config.toml
n_layer = 25
d_model = 192
n_head = 2
n_kv_head = 2
head_dim = 96
d_mlp = 768
vocab_size = 8192
activation = "tanh_gelu"
norm = "layernorm"
norm_place = "pre"
norm_eps = 1e-05
positions = "learned"
qk_norm = false
attn_scale = 0.102
bias = "all"
tie_embeddings = true
parallel_block = false
init = "normal"
init_std_qkv = 0.0254
init_std_o = 0.00359
init_std_up = 0.0254
init_std_down = 0.00359
optimizer = "soap_variant"
lr = 0.00734
lr_mult_qkv = 0.4
lr_mult_up = 1.24
beta1 = 0.95
beta2 = 0.98
lr_head = 0.00987
grad_clip = 1.0
warmup_steps = 200
schedule = "wsd"
decay_fraction = 0.697
decay_shape = "linear"
final_lr_fraction = 0.0
batch_tokens = 32768
seq_len = 2048
doc_mask = false
train_tokens = 197300000
steps = 6022
dataset = "wikipedia_en"
Each number is 500 + 50 x the weight over its row's rms, rounded and kept within 0 to 999. Layers, rows and columns count from 0. Numbers have three digits each. The size before them is the row's rms in percent of the matrix's.

# layer 16 attention value, 192x192, rms 0.167, rows 66-82, columns 0-191
066:486555506539407485518502547496504550500442424421527479526454447490505504567514554527511539516531585479588522478432580574429492460556477434514520459518475439480521567463518497522552545491487423502425485512482544527524420492450547579549507364484462443476530383582495575528552480456453569453467481423562537462514497504484424556505529440530520516538482535438496435519466524475500406549506444495642536494470530329557470422532448555576534552484516468429513579446565494566514553518556517553472432632447471435560489442530503490575424524487471436543528486483435501561571538567458541414
059:523495435557455576525546509475601458562515513478527498535519483541510512574603509477514543507571521499545496570477488618520533458524479534521541560474507451469492541589466489549443485489473559431460479387425570523514553513495503426438393531501540565548409452504512453478559573595570465495599440529536551525461542465527511459463438609399557526634535508485464553553442461560492460513484552446568521528501566541444538476512487468459491471464526483402467520475465563468454471507459514578484549662531475519454538531563510541512470536505551628514563396501387428509470459471562520462
071:556556533444552471406511579590552528543524481555515466528662458471463567492468493481383497431449494556554518546468542591567539602481503543525523512559485507504520577544556573509451508507491493430568429502581488529516568517529472485440533479486583683464502512508449508514471531552531523566541550577520409451473396459599466453477516472491427482518596576505514555567539574487496441480503529519453468514443527463472408498459463462468467558481543505458502526504509440505419400580469473627475430500502528462557434447439507513520420478498408492529553506578464480463533522486489543501
065:533562522661573492529484473465485455515543505511525557484564427467515480629471496505537464510465584518438504433403465433432495499543518502416543472427473415493554502450527542524545486478462485430638521479548553513503458428568502492545491401494462513475467541419562545545499469544460431444393611601545534462511560508479589560487523448523469548514505478464584551472538469492488496445358457520538514512531598423465472423512540560497520464479578450465596535435496485536549413523514576446416464515485530508443449501539423520499503473591502506551461510527435508418455478461572511533
067:455397486542517492536498491567513545480471484490555495541535390473437477459521525546582583464542581475493463435586533458479413507581577377545462490469497545566478498524599611621573457498479520459524450468469415534455549494534480529552405484546519573556549513461450498553572513548548510457483493467509524526475447515593447534437551506577484609418563435454431496470440543571550471497491548472478488469560485460441477524564464614478491484541482431528462459532419509451474490489409534505486517417539629582554491467532437437518529507533505471541546500495563602436524538478548447573
064:532444511394411607414595496548476475414491514489455472489405413449518556593521517554501508566502392566508456561417503577536517487416490464522483489480471488411533459550526473512464514555520583525507419487468488506483451466491387429659545500506521421434431544558551499550412456535438501489565421512499523519492615593386510385450574489499461521556481547534472483470516593544563537521483543438469498551456493621460436494563488521491487528495498537489532530490453528450520511517489425507513551448438489464489437463467489490516548482556441535577430417487518511545528514452490538497
069:499594422537588518510413444534498520510443432493504490453534520486499510416468525591564503373519569510519511436473500420539445539443444582557403493504564445534447501448471486504483472529504443526476579486525575436535528417556571478565511512510516555495521501428503531577487479475560523500508312405522434452494420482442500502515445509426450521381503559538488595524465517559564524527567567553503497478458387528558509468540569471469477537473544500406510569477518427528428469539424529495522447554536500440473593475481485443485501411478454458498555572502508548487556467372498464475
065:484457451503459474512513414499444424498527450451516567573519451472467489515496401530374574421480514435473502552501502501542552533401512471514491516546405540477590446539537480520496577436524553519532443421569524548557498502527456483499456449553478576523407418524527513431507487586467496516602438465525516514488395432538502500525507519544431499495457547591533480503549494505481497542436462496492464571462435481493468400514482539515584482636546513511491519514494478574517448563415493460613566530498438408508482460547506537480495518404580486383429556466506497391412490485399571597
067:586423577457475501357420533549449427423442523588483522468512542544434534500443485499486552592543469585536466518485498457506472386493499490503531520503580432532536449525499402600457566507471412585559538490511478506466490539451492417585549530505571540574457501487409451546558675494497507566530510472532527544497501548474500549522571454450506464456565480483523501602540490469506517571486526590473505418419507499530459529460478409536597512466444476502457509487447440593540502532460462495413571552527466572538510510582448439443475473421481512516567480533498465521504527529393498464
069:450435468536512359493427472438504574470470524448481521531510466496490538492511490548430467522499566442435556454494454491442526590499632543481418542509462468518514499578545613463499582496579463416417536470436415467562528578470538495461519483466548511516519503551574423512548447489507664474467520458497564400445607510459496513510470449499502543485524435463500424440592434463582464499505422523530511515512559486432518504430573481473484564414530530520605496551464542478506498507500530534545387467560494453514398425549563490543499636476544484512451500549492500513440493543442474456
071:486586539499487533501553580496447627496494580466413550461479496461491450533456537554575561468431503391530450511585373525478494562424504475506429625524596508476476416507501471497464604476451557612477374452506520458490584506488523561377443544523461396467541474477485501492447473434476514500425529558543489462530392499503497593512594473454499567502470520482563557452543536505565499519565522577498550503432511421506490475473460481485495505462461541495527595614456516541511469505531575469519594509393489514472527490600535444483517476469474488453568457527526496493553510486562540499
066:460531430501450502517508557493640468515483500519539465465469524472425556503467479482513596475488460461454440494495522481448465462519517451552590556512422496552640510529451478471550508546618509506585515393467475520456485580543544431517446481536490564546525502530527467544492514514508512549408557514541443382424478449524552580545457502455555447448548492418523505569567477541469391545547594514445422494482425432496481487540477500476464460597525400580479606563536495518492480502504334483586557479554466505581478498417495414557536496548526466489546498529420573470500484543483556483
069:506488481453537519390498520489454481524453500532523614500482428490547568424475598543491430534511420459496512451560565543576445585522473431470512483471498477407445492499465555458437555430495453445497496459589427503667445522493471499506515521520539481455551521465525518486636452488548519472535480495465563571497535514418483519547483505470513542565466520521487526500592508458534497519447609560593490542469503477428502536579509525424468528537474526463429626529581528415511553449467440512477487491542452530472506507434482445542441658468495503546475471483512451542494597505667461569
065:451533520505628452444523438459508567510430504490538517591431504575483544486436489475462430489481571515584518442451514536519457548509456502519467553542436576475544508499524416636450470411449417479442478385546517443503562537524423501455498480516539534547511579414498586486515533553471542498505437494521493467550617509446384535539372564503567565579490520532548430544505534443450566530574443529506523428463564440621464530567550504455580424469505490501450543469499410473515506522459536566571521532479510531523472548509459533517534573478517466437516487584516493484447426553579558502
065:421583423497480552423535547418512540596491491495452528511336485457544544456484472488402584487522547586509621548455503527499545498449519409424460446450533494537505576561446526472542596493504470511480502514519496417469519407502539526544560468504551430512553452426548555424480560471524403472578575406373494577521492537526472480509513536567519560453441354521486481527499496521501461516507466479473477543491447539584459526494534473471502559532498464419502459511428552427480596506532496493519478469497564528502589452515482481579561366486471473521491546524514555419501417476525554501
069:515545428440487512474511457499463485493501427523451507516461470552502513365505486500495480443563423478450436540505459481537426517481490606513592470565496550509484432460451600419527510425592540440574502495497545521491504464467582612455469432415470604569580513481450513467620488448514484556481531516413492544460521594417502458567447484469526499418452421526493522508499438503448447548466443483492535493500522534504468454475388444527559387406497523397450383510562444483510539567471466444431477571455593534536502536521505533493481537463417533556477501475584434445542489509423477550
067:561571413522444530549505513522457392527577513452502449557547411499616414460469530510463509467542528403480668562520423489417559476410426460466482476449540544575430514509621491438488570473533469526519429447519458534503604499439473515600476471515491507495474504620481474496554549496614453458533550489497455503562542560464463494508506538420484497532564517498526495457343520521476517526589503558546535538490526533507408523508564425495496434559486515540565471502468541490482465521558513482532470535420536525480532417585569478568492539534557440473489589559512514500503590516519510529
# layer 16 attention output (transposed), 192x192, rms 0.356, rows 66-82, columns 0-191
072:512387512452602498464491506481506446510535560526428521441504519502497484428493472431506460517468461463385486479523394432549524522497567519499488505482468503493436445491498490483445496478522566471548473493511463476514562502526468450463457640499533566543479627338554434475471556518535435548570545514443508546427525489550578419515478545467475475416465481592478590515514491488511602500566481509412455474538461647490534579540549442516460452539460468475526378558460506446500471481443434470531646385511467494423547574500465532500519517506535512448543448490567539443450541445496491551
065:492499557499535445455436481509429624462515489535463458452498495428543463491493526540457500471509357543459481408554520429526466581488522508519571425509471525521502384367547565461530461434511401571562502575486464487505484499483463555474580508457520470456520550500543476549433547461387500471403520436423505489557462546483471531526515396572428480407503491475509442458585488413536527522518513524466417503482449462527494537504562513545537543548514488609538480528542421522521567472504454506504484445440474486626471455442505451442550480540488401536466638488585526486538585557528431551
081:516415466546402533568543376473465497504455511438481495466363553592560488501504555577595495570549545466447445474543438380485519454484485506458460480426499471533552366436481471504543532452473529532422514475387459379480455517528593562485449461512424386519383476501561492478530534484409467437484407456443524507614564518439499545509458555465544512546473443469460422466400430524470509513546495459525505441566493500461529516567537509527501398512431510588556463486465538499526570456567485458524561488456495543530494498539498513472555554482505527529519484430481471469492408515507489501
074:483498487342452495522506513501513577525453496454503522505467584511491484474565541578421552477546470502471564518620552564542518490447476479611484509616579590504480461571443487450477497563526486496379452503507511505486516509456487532505514640475536503544544531545412452434501548469509539597573436492444503505482473448547460433511483484520489486450514534532429460527488512557593536554546530509517573461475469581566565484533478458602507525470470527550408442493539533511493589492502447623659571491549486514536566554454560506469565575434506553461542532501568479589540511554490498414
078:480537484525509482456541471503522414569482535453486544438466579543552518565489463542464394574529361559516518534485440505494569531423420620438505497534481455462545476523397461434431592448470461570529535485551540472478457474490534543441609539448476427471484468551505449417444481482494480490506539626531513480443553518433548415556471497463524391568498502505543500566575475485459524544514563584469501522444534484575548467487454405562505538441505564481563546510539502542531522525638485514519527574502432507435487589509543551454429443475535568505498509559510412611466450551526571471
075:461594549589544409544480471466550517607510468556479508536544545471506469426496489406534523469516576429499561449514529471478429497519520547491483534558519495584556558428515541507492532416492388487522512560512465434522568576504592552337494510535451605558521438435431526398530531480525484461399509456521456521488445481651482589575408475583539505444455489470540517494472402460432473496543444494546438444587470481500548494417489487497553467507465429505478467549536447560501483453507531505501453562540444557525542493491543512519512528400517474402525566512423417452511494505523444487
076:501403520471465490414570531479481527473608523437529519519435434526515512664474459432431452553503449544512483518511503526465515429509530413384550530510466560464543517564500536487523511530514532446527473505508440585444477526436402460397468422501488457512483463597472569395505493467465422511469717577468567473460578469533559474525481461562510487530471503488552443525528514408448466445454418504477548541523608485412497539483440525500484523496457560497426451521503527469535468488473475472511583482465515522517438575511526497451484583563562525432451407436491440508465483552524523556
071:506577546527534491485532549480545527497486533524470376437454513491501488445484620454559488565477555510551534427449498484548472508571466505505498445421565413510388568482432474525446494556453553540444556613430484483464451478482496550461530525458473471509538556437454559520493520411515529489393549532436444491473544562467516549496543503479554470494545500418403501540419452516502481440568583492548550453524548515535485534476512486483401507391435488523498521493527536400524601460623553565380452464513557522463478481386517467490514443549415479661536483490498432511524457535584484477
071:437559401516527436644598502466546571531510481416558564544486492510599469489496438488594475424482491437428519463481510509473547578480484507519484503444490565470453544382536549402571424466476571447437433480487507481490521500536562562432409478429465462446546478512556558462443363494513491439493480472426518484499496449453471442544485531531574559561425554532458502462496548538495489458495564434471507596581501527484428487551516537463462507516581586464529426530547538431435516507531520444579404469417491471559486512446547628574485520583533447455503499535442490490522466485558502483
075:525506486451444589508537537560523506480573474514500483465459562527415462454446546474533538520523513500577393550462544482549498382527371496534519468498586510505474475391482381524534452500454535581512420515494541536490474425531428521554505516506447519498398538499390581512474557549512350526563517495548414605549382480608530486474510516464429414483470570581585545475459577531485502479471445482424463518526462518569518495504419508526500443528478402443474490426510449503497552496557477485473591487475450506461572553452475498486514393546448492494568460473536476446536527426546544524
078:472452475470501535444487472514555398563483432510582441487492418496502529482533414376422462487546515573484525485421639491484550487560530497489548424453427542516550548459569550555539417491535488403534594567494477522602395534449513501576506470470474635519517519549556514487576480510510470483538487471499470483503582555495541381507464544549483419507531571564476387512461449460428521513473492415468491484517515592535464521479518534522515485534602439528480432391569492446475548521522390535501451539611540526477438517452497507523457461545522510534475506443481474501486459477424388547
075:506547505416558449499526429533357526519552578483408500550513519508561442447570559491497453538516577544496552493490489488546496559436489529488450521492488534435352511512583586427478487425354520492491480581540501459524477463486482539439566539497504436494436474514462516457481392512478480509564461493511549554589504530449429488493552513522520541560444443542460470513481547484548557476422403449480624455525524562477491470421505516550508615511499566436513431439468512523529468507535601542419473515485586560512516532573498557385471517442456522622438441459531415524515506492473430517
072:556528525592525502593526522475547491517557511474472395488518566489397451595484416432498521463544550482508569508448479500448482423501538531521409523559486552592561473557528481462553493544541488529503525534453600490335528473538504517548495435488452514596444509514466494476419562533480431546430538538480452360562513459539483487505527468591491458398518563443538430491484509585456474503537385460468472497528516563576460447457527461555539465501538472528591409502442495566529489550529569455550505534484500492581528509541569568496558380501497531523514512408426546508497519466367479506
073:570451493535392593570481548582500517438613458544430498449542525445528454608548460547495501498499428480446498552511494492471571463453550485473471463472510390502413423515507569392554565584551500480541472582482433558554436509484570522535483510537426527433502465556567470510547517436514444540450508548451521495411428477599612508528553482446401517468487521417460539470519498508540426498414538509514431574573427550413549525458511563584477541494499477506507477529464562473493519481521488448457478416578492419516502471495533485536467410504505582490542528389447443499573546465420472528
074:565447596536499455565467454592558469419517542541485441486567525561395409484487473458551435452467465437508440426529461451482443484522457537527527553567445506481539468433467515465444477506496516452551546482481532621542464502431419445424536559550459555513448520507435448573445449576502551508418443561592491409400502456450553540448473489429588454509553618462496532455521484521411565505496511547527549467535578462436570424497477499495515496451483548534517506521541478531554360465415515520482514507498460430490414547530584557459435619493542530455523433429506493515504563511501456522
078:479475509594521485527452505461560543521495594464578472489502513463517459626527456471419496556443554449533563477467563425436550434490522413554433594450472469444500543542493375513477505570376535506468476464484431470498518518497384371549510513558552404485435490478528537507465479515533487500470440487504488515534458445496470554384532456512456485577530537523472486478481567479539552385514578489511471527477472444447496460505580489488431634594459539612554529494484574516468496499472551538535450463458355520517503458480534466485466479547599440494473450545493473586427567443525532496
077:448365622525518469489401469531601595505450446500510559440446552489433562561534491514578504558538469576581357499495563514578476556608558520481549520548449510431540462527362550575537390585524515461437509582491567448530458459545498497446545529479508552574526513434527529520470512526467491518455490523440573506430420416528549534488504506551490476468484477530484501545628435542541529486417518503419512476459498454512588471503464605518508595486536545510482504549533489413510481542497559519524470484581510464507497579461492570467553492491430530591516468478542532473484461475544524519